python train.py --hidden_act="relu" --norm_place="pre" --rope_theta=10000.0 --bias="none" --tie_word_embeddings=false --weight_decay=0.09 --decay_fraction=1.0 --batch_tokens=16384 --train_tokens=114000000
Each number is 128 + 24 x the weight over its row's rms, rounded and kept within 0 to 255. Layers, rows and columns count from 0. Numbers have three digits each. The size before them is the row's rms in percent of the matrix's.

# up: layer 9 MLP up, 1024x128, rms 0.101, rows 889-988, columns 64-127
# down: layer 9 MLP down (transposed), 1024x128, rms 0.0996, rows 889-988, columns 64-127
up889 086:092140155117128119075080164096152117187140160103154136122148163120104155139121122090161131150151106152121119169095151129134146111085147122132137153129172118120124158118116172148129068184142134
down889 082:080092127154080145126119127100107140125174080128108147106134124130124150165072144081170167119144149158157132139137126100114111092097145128122186089097128138160121132139126166118135115093109114
up890 097:114136168118133077101115130137157133132135152098136083114128129142147143117095146066115113127103135103110136131096138140139168156128116141104116172126170122094129110144126151122105118127108131
down890 094:117133110144164132112117088157170149142157132084100098132141133159126112134125092115098123118129116145137124131094143158165181156129073119124116137117171151116110135111085144152184133116125088
up891 105:174153168076177109125116152097100113114124144088171102123087146131131097167116152102128097137137124165137156088129169063129145126156111129084119126137146140124145147160103111141128091135088152
down891 111:154148148137118113096098120116156124163130082145177123103139121131125138161137149104104101120130140108151163162123131154174140135161088088097122148133141150132156160095078152090112127145116135
up892 110:112132170141102074080157103136113128141155185080166102132153144143114098144125137117173123134106120125124166110141168097138136118118155130124095101136121124094124122134177116083100108132092157
down892 115:151176117080133180109141163125096155104168143144124114152111116115144160109087141089159141116129143139177122169116080121132129087120127125169107144129120154107167149183126105159074128114105100
up893 105:135148135119138134098150104141175129096132150131134106118122141095116055142115133108112062146082123132156111129117110135130105103156094112137102139146181113139154172077132104117130093171145127
down893 102:123101106139100093087099104138137054172072125125113090135183117163106140106139104109124131169142117151131115151127093129149098105155091132101141139154112106152110157119146100103124112066131122
up894 098:145141127113149139134143109093146165144173144073125142085143099148130148104072136123108109121155084124107143176145110134117100139153118090174139156105144081127147143102129132148101138157169134
down894 094:132155182166122124126162125124111114094153145148167099123125157076144162107105119148113157180122131164113114118188143141127102138129158142147168128171144110133079149111135129146152148141103094
up895 115:108106138082108152120138140077117180205161136103144130135154134134119117102120140131130122136118074117090147119103182091093100095141112139071141154107115119134136154133078127081157130147127133
down895 107:072132093137165104129149131197122109092146119162128141115095112089135107144159091168126133103131155149116157129152119119152118154139122145139129130113145117154096088092136136150084122110146128
up896 095:142140119154156128111139122152131154134157158118123092124124135109164110052110141091130081163141103126101150131122139132155192159146150102082148131076128128096130102129138160171125102117142150
down896 097:117145170102169125115153128135141148105113137157139142094106184151141124099180110135130091108153123128123106114103109124117110149131102124128183116136125097078123116139136155098162138103085148
up897 102:151159150122112116110091135109122152145164117106108125132163116099162149110143130138149157165108082145083142147149150107102149108075110144104139101123129108101120119116119134115122067133106149
down897 119:147159103142171134151139097124137151125168100128132136074155126083127138141138098134128120125141130132112147126127129134159126077108084149148125138119144123130142175128123180137157079121112129
up898 101:122146172123136094139112116102119100157137130127132090111173157132152137150127120139121107134147142140141125090112138174138161148057118154092161124102153099128123162125070138122176110132109149
down898 094:125136086153090141103126148140134142149132146112158127135116117099135140114104136102127131151124156108137147175132100105105112108158097094163079111155120135111145122081162114148099164113168137
up899 094:135107129109207099168139130176138138117147121136138112117135095149082111091162119153123103142079099120104140108117117111116080086140115117144163142118105124105115100130132132108114139117149120
down899 085:177130137175101119088128073074128085120105130108131138114138127143122130155097158150114171111164156137120163130144131112133134110131126147109145104111170134087135125142097098158098113124086154
up900 098:145131126155159130093123116121111153124126171091185125117122131144148113126119143128100108166113090114163149123099138115090123131093127163107146141151158153128152148086135117145119149133064120
down900 092:144120103155101097093106101087145119092138167139149118105156112103140092100104095076131148153106109164110116105148087116117127139178133101103110116128153137129119049109157109136142110112133106
up901 102:107132157156131108137147096137122129180152119111158138138126119130173109150115133125123118149134098105122104127105168124109125107110110081096092167105177175115131099119126125143106105152167145
down901 109:116154118087107095123128078119136190128171129119132113086156133085126138133162115127129103157137093156093126143106141121143121138112105110122143096096152122092149138142127134115134177107169148
up902 104:107129151118181137127141129131098117124145121049144116092158131140079148096086136089109086140054143120162125124098125141122137149147146150132138103129129135128122159129143127104111144166134143
down902 106:121111124130107117146077085121153103099153117175162123117122114141179139141114130143132157089112114172117145105179121117112126129129131147117132153158143062099133093125115096173146119107136138
up903 049:148085170093146127098118093107130167144149103100153100116139128124124107145099172097122117165129133124135139140106170114132121093106162155112115169132100130091158152114138150121148123118091152
down903 034:125104115135145125144116184174120126119142096129161120108146139138168157115167087163091121113083108071138144156118097117132167126097134104095091111168120128136135095128096140158104125143136140
up904 105:115135157128152122136133087125126136122140129109179120079177126137082133140115144120089107150155142094113153159108156137105138110170173123131121126089095126119172127111137139088130160165155146
down904 116:144094126144095119110110095185149167138159133083143091145130088189142151139127119141149104083158127121098129105113128091154154083159113148154133146179117104094151158111123161092115107126097122
up905 101:142072111152128135114142136126146154112149118143168054142091129150193100111146161146111086184136116134099129085107143157164149135128168142132130169168099140099140116154120165111124129163104175
down905 116:095118136120136125116144121100091139165174118134151135161164162123123115110165144141110098111145124089122110123112127092106154133126130146121089095078157110139160141146120146095132118144132150
up906 097:119143179152148143143137120088113145137140112138140076087126112175138140094113140124103110165139130130103156105083131093113165150121163166089141147129105140090153131076119113156182148122103182
down906 107:127126117104144116103175111127104132142120126170117148134128149146107103120111105070117099077129140138150068148135145123127124114129183146173156096105139135119081066126151096119149156132122144
up907 101:116181174110151143118119160148157106070167100100163114096109090076141109143111164137086100149109143144122164111108114139140167122120135130149153120122100119067176109089171155110145112138121137
down907 095:130122139082155116148141115092125123138156128140126160108102098127144153134133078147172097120115154153122086133116155124136097157140106152138153108119154166155117120150107126139150169157127154
up908 099:119108112108108138115140141170132117121129155120087111110117101128100106073118114093091124120125129146113110134094171175100110146134158126101120107138115129073166122132137128115154127150138175
down908 106:140107152134108122104126123114145103154119111132149124111164146134144089184144132119183119122164099125166180114133148097138109116123158149161116123133104099121080111107119102139143131093130093
up909 084:144101128149138138107123150114095136128124085125155111109133181162096100138151122154092084132123137166134106118120110133138128148072161138132115110113125116095137115163123119112133063119114194
down909 090:113128134148142133147109102142104165143181118151130112130137124149137110115111124134164135164126095096160143149109163125081123079187084144124112134128107179134152132121109146092130096175136147
up910 096:117176140128143129108132150128099164111138089065166135090114128119152130119132170075104112162164146140163139108147141104143124133140159156131099107085139109124140147112161137122095134110118126
down910 091:138148143126134135165112128102113161131135102152126107169103138181105112133124144089189130114154118149137095095137102129129106135117126115132156162080122120110102113146109174115142157132152120
up911 099:127142129130142107084124107081141125124160125127135101096131134153150130176096159132124140121134091131145104159111143156159151173104099162147100157101156100095151135126159121124121124131106136
down911 096:133121121092136142117147160116139091116083140088150091187135118121128092169110083151103092082142127184138149141099114121147124171150131115114136139107076133161133131122105096146104125112128138
up912 103:127135177094107137156141105150142123120147099112127101131149090121141134165102136092149096143087142102096134069136161108125153143122117125115130093124092074148114156120138134122144111111124137
down912 105:140089176103171135136132112159169131150196149186120093099078124104128086122129101097132146148140148144124093132121122113125138127135092154155148107111136092108119111155149152135137125087104141
up913 038:103089144114155147090131106115092169129158143080159068159138141112136073133085164100131086159119107160131162130135162109158111124116121135076122131111121144112149170137133142102155109144111152
down913 019:148101108120090125145151154166130115091106070145110139147123135127122145111172090139152151083112131098098116100117137155181132124129165127155181141087151122155141100118133160106123164076147108
up914 094:107122175114167125108096123158140110140102097138144104140161122135099135101131110102111110145121149161132148137170146098158142096119120128133126142096143115121116151091133113120119150132150160
down914 088:158100135143084124159139126187154148137136141112137139130090130136145131102143161152176176173145146145098136113094146140140127148106132135139116151121146111123121110106095149180100097119102098
up915 113:139175148128094107119132146128127133118147105104169152154095143119133166114118152149131145183101110128156185085157179119109158118125135176106114130098075134134144178121132158078145139106137125
down915 126:151138153142133144125117097098108110131111145092139162113091127170143138128139117083142128117134122129135149143098114080160101117142132106116088114167094157078124143123135120100097128146152122
up916 104:123114119105135156095115117123143126103173146126123123168145121061120146101161130119117121144128114149105147121139138105133160101164110106118139168120109123127149170069132183069125089091134125
down916 106:109141125132142141131109130091069130107123116145136161113100123153130152130120101145113146142115114129123083095133144122125126100131142168152127066162127109123104114116151088111136141132161100
up917 109:087109157099174157153122091151119121148123141123117104132132074137109157154157137118111125145055143112130119143117150114108131110076092166126114126115134090125124149113124126123136137187128136
down917 106:138176126196150158140104180109144112097119139128128112151101143120137117099148156145139111121137150126150129145139118148120116146100120090133164108149114139101132134105142109114119152122170121
up918 104:163128123106154112142151107147103147108181114117113102128134106110133077146127114144151109156081141138111123094092185160118121143146144154097129142067160120070135122160115134121125099098137153
down918 119:104113101088127108156152092176077188129134138090145142122135120168151090105119098105112148096155130124088135161123139089136141120116075180137122102148104165145089107130140146129116143114085090
up919 113:127098134153154109071138100132138139089138118092157105113119145133133143187152181111113097135136128136109122166141132127121110122090091144107174145128114138131143154070154123130105113161134119
down919 106:122103117174169081107099136107145071101107087137101135152151105089100111107103116109116115154123127095122123126102148138076134108152145097133115086140141123142119069107104120112145139086152117
up920 097:094113111106130143124141100126149121164132134140153125131116100095148083103141088112138103157140165095131124120108155081132137122152133115126153124101159101134139138124125156083107075138150152
down920 094:153102112121115129116127164118123119142109095154120145104125139189155176141104118093126110096198121125115146128150119165136133123130138170105157116147117159156092133129123136143159142107115111
up921 103:104134141152109153123148093111128115115144146114113133156083105098083089132122131092164126113117142076130119128142110108109076139165102157131112149119140113150156103126110153131143107167109155
down921 094:139132142147150089106121173101110108170115128124105110106138171131159147129161144152079091138119101152139149135128158173130178135086166097133143163108085173114117148129130148123110118095100144
up922 096:128112135123136101118090087135131107129130135081188117129167123131099135114146113075134130132146143115113121137109127116128116159115076091085140143111131133081191151132103154100108099116090136
down922 086:153114139106137113129139153115129138182158128159120095130112109110131163118122084156111110123104174142097126121115093133114147158111156128123089148111138171158127092097123132155153126118131107
up923 097:127139139107198115161097136151127103114143133117134114140115126104130132149131136147091110166079156151095184102115126112127138140099153139125105122111149125088175119101177137091148111076097154
down923 091:114110138084103164131136151090160139144182169127145140108107144137153131105106112135201138086127144114155097114125140095138123154142131105162186148124100100135112115166102123169148142182150158
up924 103:094130189130148116104164138084132118162127127139131121117141078121142133080084144107147131134134142123124156087178149111151153145099167164169159095122146104095123111090142133134179118137105129
down924 095:159106089082123128146124148156157141144144173129095121112064113136179119138148139108094109116142146109116104132098160118165133113148105118147127148149090102158144136145115154193090121145133134
up925 080:133118137135122128090136107125124132140161145144131125082186132100112126143074134139142116118112066120106128121143150109139133136104119117128148146118100113096120165149131142128117083148155147
down925 073:135109098114116153177147094130130088141104083126108146124095134113161132141132107167134175190128142135081103104142102131169113153117132120136161146134125116145127112127103140114119186096166059
up926 116:105125126111168116124106113123105152139121134116157106125127142097176133109163146128115109167180099083136146160084195143132136111121095145145146150123131133105178182142082108126116144137095120
down926 117:121159170127113170119147135130145156124137138205135140167103144154123110144113162158137175094104144101100125105122106095155158102161164123102135147102145153097140174124128149130139128145131139
up927 106:145128162154127133091166104116116151146162173119127117112144152170172133116151133149087098159118099116112171109107127128130189131109115165133131150126170086121163144123153116119133129160086118
down927 103:090082115163104161132128137135128109117110114113151127150138100119125071128137127109142091142100116138088125115164053157180080125116141115126128142112124153122094106136132104106152115125129123
up928 098:170059122119088162107172113132155159124167125118156126126141128130181102114118162134121134139141078084091184135070143138123167133132124158122161179100112096109124147135127135094130086155110145
down928 095:140114129116160141155115131137061176140168141162100140139138091093114124126128139104106112081114145158100133121189090122094150119142140122139106134130108129134104109119117152095137164134104133
up929 043:116127128117155136107113108118138149125159146112182085115142097111141144129123159097136054129085114106160161098143144108113122139113137137121134147124137108095178146112140165114153076139135162
down929 036:128126119149161126118119148146121093103143091125135127138125122175152156115117150114134102080131135138133102117183085143136114124129149115124139120118129118116111121135110152139136095131137134
up930 097:135110113126135166124082124108151145167175147145139126142105148143115134118104118109117103139167142088093109139188138130140142117119086144091134164135120123131132140141123117120095103141120158
down930 094:140150133115137134135165135096159122107064133114115120077104127119111125142158136122205118094119142136108107103128080192131150121163122109185130110139127125124084134123116125148121133125141132
up931 098:150145143145104110135115140151116168154170104147125116150143123084138116136113110186140128124124083116120166093092154121140120141127122188105139151111103121129125081103186170142093106087105145
down931 095:137120097142132125088106121116140099145115135140154129114142150116098136095139161108152086123112138129089133128161110151129109116117138105093107155158185189106152198166118081119118150167151101
up932 039:149129138097132137109120121097127167121168135090158094122145130105124128125110163079140103142130118117125140139125162140109137092119168134099113141129090122080216144143135173107166087123110167
down932 023:107106117117098127137144140153110120153114107137124116170133130131120146078163099132149122108116177112089098158155097158120112165155132116117162113142177111125110130124125120115092107167149129
up933 084:130107096139138104136117126142157152108142131097139123124166117159186136150091131123132138145128128128114149137139164156129136140099124120094136140123137099107144099115121170146115098163115139
down933 082:122141136149137078146116140166150121119131171160183191146113135126123140129086121125133167111139157093130075128148146128159117141116096123148110148161165145107124119128113144135098132172191131
up934 074:122136144122129091088118142082119126159127111122169106121147116137146148144097163101151144146145140135099150152157139125132136118155191166097107136063118147117139128145109152082172087176159159
down934 068:103169118098137106157118175128086136134157161144126176122100143128167140114121099163144134092144132123127098110145169129101113162122127070108096132133138154108113114114152136158072146100114138
up935 113:116102154082162172137160109107122131132162115100114123134143140160133145147090171095126139127128144129115136153104169135108141083148097130056123157106130141156134140097107128086125122135103119
down935 104:105109113092123114109115136211092194183132122109137124150104135152121144130147109160095161111164127116123142118141102129132129156165131103105123101122106149157109128141103144133118070120114125
up936 114:141113117157134158095144102149128152096128149131128111129098153102131107103144192141108097150147105158146125112106121094109129122151129119123103113122090130134135166119163143101115122136111142
down936 103:106158132108130125140106151185103152139103118124133130192102142098122102075130121151100130052115140164114098132129071167086134123152142139118124149135163141133120121125116149114094100144107113
up937 107:102137141111150152073161097128098133106140102110153147135139096107115159170151185090145125126111157113099170079120123141121149088126150114143183132094113126101138129073104109097166101140121121
down937 102:149119106119120100159136149070142144101163166151157096133129093174141107116144122113121120140151079137138086136107133102169071087097147137099127138144103084116126086152143132150127123121104129
up938 107:082073156123133134115096112091148116138129110124135136123157141109111136137115146141108142156123104088117138135149142134064175106107117112070094146103106134099138127117122140153176150127132168
down938 104:106171154115162113121120132107141098122086136099075111139106123131186106128146095116110098090120091144143123128138125143125084136157113111161117114119122181114134105132094108095136134132171113
up939 057:179124127159134089109129120147096169130182119124137131104119134144131156168091227123172108134139135135129123123114180119122117124118159166126099117117177102132125129115128114119125123149133136
down939 056:147170133092102121164116100132164108116103112151099148114099114142099142134106113112172109125145109109125121113118135151112127134150118181139157164138097155139153078125132089135137138126092165
up940 100:112144128080105174087112143147079131082126119122139129104079105127145155139103133167116083150099096131181100176101169135133134096122123143115136140093103152111153151176136124095105134152170124
down940 097:156115139116129084167156147104133154106156126111104099126155172106132091105149134132144118130113151133106122081118063126118153118164155138104079119116155134141091160101179143175135171129103134
up941 099:114092150091108086154137155112115084130113139081140138150108144143100080098128141086168123140118096135138140120178139117069106092141109119103141099128180126119141154135108100074118123128086134
down941 091:091171114132144160119105138118131108110139101142122089099154115135174183135116097127103120157137136126139085163063138124162156138148115131156130139123087113132137137147149120156117121170158095
up942 106:145092113121158146111103165152114151098128114142182121122119118113159130125144142168158143143137132127132128124100118127107143092138089118106117152087129150131118182137128162110144116185120147
down942 105:148129142081148115154117155095124159160145180110125104129140152127141132147108154123160111152141135111152175130146150057129112157130150165124095132140134128126136097173152148135092170088153116
up943 094:135107121113093142108116108097105183169145136091134134104172123134126132105131144106085079137109092113138109163136164106114122117141142137150093112109114094096161130113164103104090118102157135
down943 095:119153148105143100134122151101127148135149108153106121165132141121158159123169134125087136120139135131103141143125098137138145111154070091168115081144180093179109116115103140140124143117113135
up944 099:071136138138133110128110100126151166108144091122112127128119159156162136113137156109099121115121132136122141136172116128149111133141133169143118154088110135143142160116150117149157143164114124
down944 087:131146176108147113143125115115105142155105135139157112131148118114110116185097126144158101119118163155158083131113126120118127118125141095110104118170132094138133103146106133114137124110177144
up945 107:126132146131111131097143143126093116118123117149148092127111104111147073113079151116105112140078124164142103102173116095115149098141138155121093103102157140083123122109130145124128098128145152
down945 102:118138126132133102137132102153149097107107130151133107115119086141134125109126175112137103104175124133114131161109128106101093154114106159135138104134088078123140137063154125143130116112050111
up946 099:131167192103123100149157133143106127132152118145109104136184154096095105106129138121136137162105142146137141069135141170100142121123139171135133108117172175109108122129144173114173144128089118
down946 095:108103092100126218110097150122147137142109152133108115139087153137119126133135130120133111142128105132117130172115123109096068138134111092102159150100162082139140142110134107121125130137155112
up947 107:089162147094142107063099124109138120106124142155133085106149148099124091144092130172149112125078131077155159128133145090092174096131123137137127075146141130102173112121166109072140139141126156
down947 109:172145119140140160122137127135109116102098169137136171104097157140114157136121099091106140107139133166131167115136103138177116133134115155115126191090110157149138183132131102149147108108125140
up948 108:101142128077180127141156136104155133123126125113146119117129103135147158076126120118099108154125149161127118163101142099135105113106154159158171119145122110116141190132114158118118094127131137
down948 103:159102146124079094118117126144110066140091120143135145129157096152140141096118143122137161157143136102153121150137158120156131139135152105153106082161108110139126119074083105123139128148156119
up949 113:172141178152161123079158113166115112140118163106164105109104102147117112178138148141140078177158107151176142128119135119117152131140137122122119115149109120130119176129165117154092113101093122
down949 112:110138093135114151087135128103139114146121099118175100111123099117116084145126097159090160111103128146138132130138096190101123096098123111117121126142124129090172119110127126118160133148135106
up950 105:122124151164157107125147140131113103107120103093145107143166114075153096126171131133139111137107099140111144097168178088116132129149139143086117135134106133125104120155124135115099073143122152
down950 107:131111149136103165168135156087101167142160137170167135127125158173076136125106132094149139104145090121118128150136135093134099162115094089139152151071150145115161139126092122157107187117105139
up951 115:102092121138128170116130124128134148128139164096105138126119106135124102132128129137107162146105083113117157127114150101119134102085144156123090128125168106088166144120118126117179117118135143
down951 117:102110128096097133116134088116126097087116114123116139106109135165112115121144151115107099133083149123102108158135129139102171103164125116130153100104170144121104053135155128100138074103107112
up952 052:094141150128118121090138141098125151123224100104151122159114117095100110095137134144132083148124113161167184143138122111152099123085131092166154099139122132092147128126105164110153086165111143
down952 044:121123121141128116107149142134155114146101112136145106104104175145123143166122083138096142134102169121095090127112122143121113105144125142142134115117123110134124108150106128149100176131163166
up953 097:139133131086122133109094159108152099132103158139138092132153099103134086106109184115159135127113160107104113096146134112148162108157127123110132112113154109148144128137130123147110099156136193
down953 096:099124128137144136123108148137113091147079096149142142115070148102142142123160116090109135147150124102155121117145150145165111151110123118166149192144100128185112144074125131119131164156142127
up954 102:134131126106100098115098163092112160086175158133136109140152146127127111150106150098122117155142087144139119153162154133109150102159115183112134115131123146079128097136154110111097120136120142
down954 110:119151136144110132138098151102156093158151122103128114160140134186130127151106109126122164096176114126088099122109127144120114154109093159123118141124125112130134121138125115128108182123115143
up955 095:130126120115144071107122150122169132101125145122122111172120157091082137128136120106098123144099151116059131109146141125132085149146083115080135152117146133124133139086148174121139121107146130
down955 096:153145150121148114107182131112127093107093143102159115112141081060152127136108131144133140134157110136144148151152134107112144134141147120107120117103123176123138128174137126091099111122128106
up956 102:104114139119108087117110090157144169127127094140124099115150122191111154165095113145107077130101102142140124139122126134139123097102122141118166123140112105139099140115122142130176117160125159
down956 105:099139156110129143105114146123135107139171126104127136089147130142082116133120147120148141140143135156154165084091112119137144107107174110148146113120110103113147094137138166107179135146153198
up957 108:165114129135143096143129142152143155120139075171126118118141164104153106140150119135115086190117125095120191091112122116138145106137152110134085104153192119078125122157106135099087112123155157
down957 122:146142130124146167137136132141087153111162106112127116143124145097138134131154132147132105129128123099104154119105171116118121147089150140099153114128100078123125155138104135099169136169138189
up958 101:115094165134117173122110107110097143139118152083153100110126167125152160124111147115170103158116111163104128154163123104151132129108100096146130140116070123118132113091173120139153141147080149
down958 097:161098144181179076107103079149155067097094114128143117170128136112121109095124124124114159131117141146100108098147127136118102085116154143088124117101172136100163137119099126098121101083117112
up959 101:138096152155152133125134120118155146144141110138133100119116149147145114161142108146124098146084113106162135088151128137159108104110115118117126141095151156104117164129110170139143119167108153
down959 100:091105144168076133117119151148151120139096102140089103120148153121140099130126147123099126143103123146120093137118056161169101110106163088127145121132196113135147098094133130114117143132108135
up960 048:144121138162169167118140123119134144143164134112152100098146125127150110136134172110126097150092118117146148099109177105115141098113163175109132120095158163069158144157131142112144103158105141
down960 032:134140147170106129144123140136143119136121060113121120113132172092145109132162124138120086142140139086080117134162138151156154075149096117146190128125154100121132101108150137168146124155153138
up961 101:099113106122132187131133103122176163132158166095122093121135160133124126113129119103076116137136065150165143086114113080110149084124092141092120128161122135122148146142130145141117153139101153
down961 093:104128180155134085119159125129114100133158140121139138125108137130135138135113173180167132148135167098124105147149148124153137130136124116184155133105151134144099078126150132109112138113179150
up962 101:100121136169168167133047139110139180154145136129122133124152118150136135146095118137139101157138077123179148107116146087150135080101087177144121125116127093112125161117106135128155118104135104
down962 096:132117147153125105124161139144146028120047130109129095119146153143126137150144131138105166121131098143116135150187121111101100096141133073092120101173168140136133101100111132135130113149140139
up963 090:128153150114162117062154087092097130163139163115118094126150114121152138124133171117090099126126146140102107087182159137132173111105107170110125116122179129120125133103105168137155127123096175
down963 086:110134081127121137155169117124108159093117120095109157150108098143127092150141143124134132091117120128138148119158111107122099123124091158192166128149123154151089131116101156150114189125101090
up964 097:112078149106116137089128125129114116119113106157133059102136125150119105144110130133091120140127156125128095113134149122087142096172122138120144122142116096104095145125151125088126136149147137
down964 099:127119115130161111161102095116132143114088141123096160094130129135154148139121130123162140121129147114138155094116100112105113154137141094168121110134151143144150117124160106157107152142073122
up965 103:110114185144123171138100139183117135122142194154169124094155134126097099143111109106151092175121095133158127132067139118092174115092117151153142133135128086116133145111111164139142134112112137
down965 101:147127154117121134138098096127148064123125122082104102115144109119133094153114150134105148140092154127143150122158132149126120149179130152142128133096115132118120103124156118129114134121148154
up966 099:123120143081134118106132119142105144098124101139129113152190094080141120138108143124120155132111114138159122157118129128101120096090154134147129117129125116105116143097115119087102144145139157
down966 102:137091116130134130112092109177134125135101108068140148093131124131098150130109121157159112163127167109153164110111128116111105142113131137183163097177146122116135107139148109124144119160144135
up967 102:127152132136119140136140095084160142172157114100144130088142123092124155139122120138125108117112149140112104132162190134104160106088121116122088146097124101083128098117107128118118139135147138
down967 100:115143109135104113142144143133120138174174128133160126140140145118126123165095128143141139130115152134129149139125119125135159069114119126153139153098123090107121117158109115158116118111111121
up968 110:122154172156176118120165149125135155125139144078168115139145082162114129102109121121142099162134108126122098115119126163117144126103129146150192087123131122123113128092164140123117129150123126
down968 115:184137088154091164104091118128141107120164144146155106092100160111165104114130173132098119130125151120128156120104116144141135141124152133133099169097120129112152127137133125135134099132166105
up969 105:159086149133125140093119121128178120119137147132165108124139127144137103168101135159104122141130107148093138150157128109107135107109089182106129104114169130111154133166107134136132091125134154
down969 102:114089129129105159110139129138118160087145129146111114142122147121139124132146096096134156110134126114116112140118119117120115162157177089164093180119162128109135101127133090167121147095132086
up970 107:086138132135092111113129150114109120151158102117116124146161130099083134109087121140123138174095136146103117125142148106120139136137118143129108137115152183134136102137148160086122148143141121
down970 108:155142103144143137121101141107111108060122139149154124127181154142168160140187175118127117128183120129112139114142111126140117125171117110129143144123104147147141128140108177132143115098117188
up971 105:159078102125104125128116139134115148145114128094150120102161115137150099075085109127166122153128112093119111140114128151120102098117116130115165141140109145099134125098128148114170128141142139
down971 103:117155211126135127101111097081114138081115114145126106153134140149117149101116119083129101156156133119126140095124155109127103156108111146130099108157091149150105138103105086110143135117148135
up972 122:153183131131163091145152092147085152147153125061127094167124124140122158096136115150091087150139145138099135104112127088166155118119105147141126141096160113103113119066130117100128097107116130
down972 125:115169126139180117119163122109096154140141129099145100145105157146171133114117161068187133113154150104143164134131093103137144179096107162123113127134117135126159144116180130115155135110094134
up973 104:172125107090154111148161143162065158165158116121136115123080174102136120136150169114168124161143131133115129151121147122128095099140106128095124074158099124126128137119123129124116117152100168
down973 104:135139113132137118108123086120161130133146104168133137091148114096095135146146208142139128101130135147099100095122117151142174152152139127132165174099138124151127166130144130093095052107129146
up974 119:107135182130165128140132104090125131156116172141166129143137146104094133140116139081113053122114090125113184132165134160116131128079113139131112104127161133140157120168142129140119124116140144
down974 113:119071130085136122133113118144073103158086093098077130118111100133152091150101088108143131120135144124130094148122126141127130140126090159129152151175101113101134128120105096124135126115134139
up975 107:090136169118107124100083053110139168105153133110176128119133117141147137155149128111128110167112106129156131151162120116111109147118115139111133176118085141146152163117135125106138090126090118
down975 116:140139122139145147114121138125166139082178117098107136098121150129163116101157107079126116157143139147157123141091101143161112116115113120136104091129114125103149114124104159106150130116131130
up976 107:143192128095127105115122125138103123149136100103134119133147123108134133096147172119117081160103094149128148100157140168109110149146113139102135061161089132119132110135115142152159126116074135
down976 113:102116119104140151112139158188131140127141125089163134116141090146158139138079138129118113140166127102104130105102088098119137092113137141151107160121164143108120130156115116127132089119201128
up977 036:147103145122161155072118135114111159130179145097164082115170143137122092117119162122143087159107121086136169137091168118109101097095089126089125134125140117118138148128110151125129120136112173
down977 022:120141118126126118104166108156128113115146110089135137131091164142177123090111140150082113112094110099116108142120133152127167114134116120161155116110169105124132121081136122165144121162165107
up978 104:156140131166138171077117112150122146147146123144105117133124086120131154092109148166090089143102116074103159131109162109140113155090122131085126185140117147103158187149105152157084121119097140
down978 103:114146104116116097122182120110108083104114088121156098146123112117098115122145113127204144142138149125149110144120110141125091103113182137141132146150103099142113083115159127078107107132097105
up979 096:129119119145101107109122111157128190147186126116123133159118170122134071149152119143104105163127119134160134140146156122123088109117143121128154165109173160097133134151122141127145106136176126
down979 092:092095133090121108147127131135091089090046109114072150092134158098139106121106095152113135099106134125117111112086114156119128130117109118125151099148129110114121102139101116121094158084131118
up980 101:120164156129145156097107113113125135138137153132144141104173099108095101114135161130180144138150133161120144149098147149104173124092148133131094143072113143107130150108141167069135118110097112
down980 095:126104111096133132114163141100132169164159135109124090128096092126159157157142088087103120132122109121150145121143113100175121113131113189162122123136111169108137154149138144131119146128134128
up981 111:118118175132115146112144136115147094133129126130131093134132114135109108144174115128135151152122141152114142167118142126137160141180100146126087128111131146089095138135166138089146128119125111
down981 114:148153130111123068140144143100110160124133081086142109177097115139106119127130153162120161102115095159131149126159170112119132132099132094137114137103145119107164107160097158137084150173112129
up982 120:149119148093171133121134116152196163115160122147144122086174116119098096106120095112124125167146116132146129140109154140160156116153148104134147106114129117110124138109148155090136134122142159
down982 134:117150143133151117161113126126081144169114081097151113161139136116117137114142084114134112136124107093134131129129146136103097160073163139103137167151123139155100157132086150099159142127137141
up983 095:120144123119147145127148136143147124117151160166105086136109167133117101151169123113114138177122159175148112130124128119147163149137107136104146135088159145135136136130138184122136122095138152
down983 098:102126114148114106144130090056167158101132127099117177124169165108103129144132132124143174051148148116089121168173175151106081127106129160139161110134082114119073130089150124171150131110134130
up984 106:139146129171163134132154126104148091133120118128154103105132096133162096123117147131105100144122093142131142139138158108088095106148097108079146141168123104112154154120131110129138137123107114
down984 091:109107181092130096132134135137132075126138138123129136133166151142127147149102089142123170101115144125157116092116134142128146143131125174156124108125143117137101090122166121085121110153130127
up985 109:132136122129128150125141136088122144111157105101170123146087118104150147066099174130083050127131118138162109163128148085153110146146125128137149125108114139134146183144146157092144134132099129
down985 121:155127131101137138111153115163142125134144160113143121107180172097143150125089137117115135158156113085165149125134146137152132139104101134102099167149116095143134138129152167127085123123140182
up986 091:113171145119150140114123133141110122155135141086151113086134164136150114180088129143167121151163116178141141156083142122156154133111108146114152141104157155085138120125108171121117130127093148
down986 082:125108193112149099136102146091143177132123153133131130167123135118104163106125087095135117086054116091161151097127090127081079157074100094163116133117110110156116115116164145148149143113135112
up987 097:090135125121120091103111117138128128156131133087122132123148118105169138139089154154086139129170129117116101167134149114123123106119134148074185137117110126103132097142134129127096116144124166
down987 091:127118135125144160161118129097136145128125107172146110160119093121065152063151099106147107140140106108145132103076119126111134102117115104142105138143152093160147145116107121104169181126097107
up988 103:160088142129143146156102137128131180136156113106104113120097160096135151111167147126115118141110149112129151128138135137100112123126095179114166109151143103105124156127152155118087133124129172
down988 114:137107120129144148163126157144125106109161144154103104105121111139140172103142134145153120144135108156132097141106115148114128123146137113124128133153075134154082159145137112153106135075164109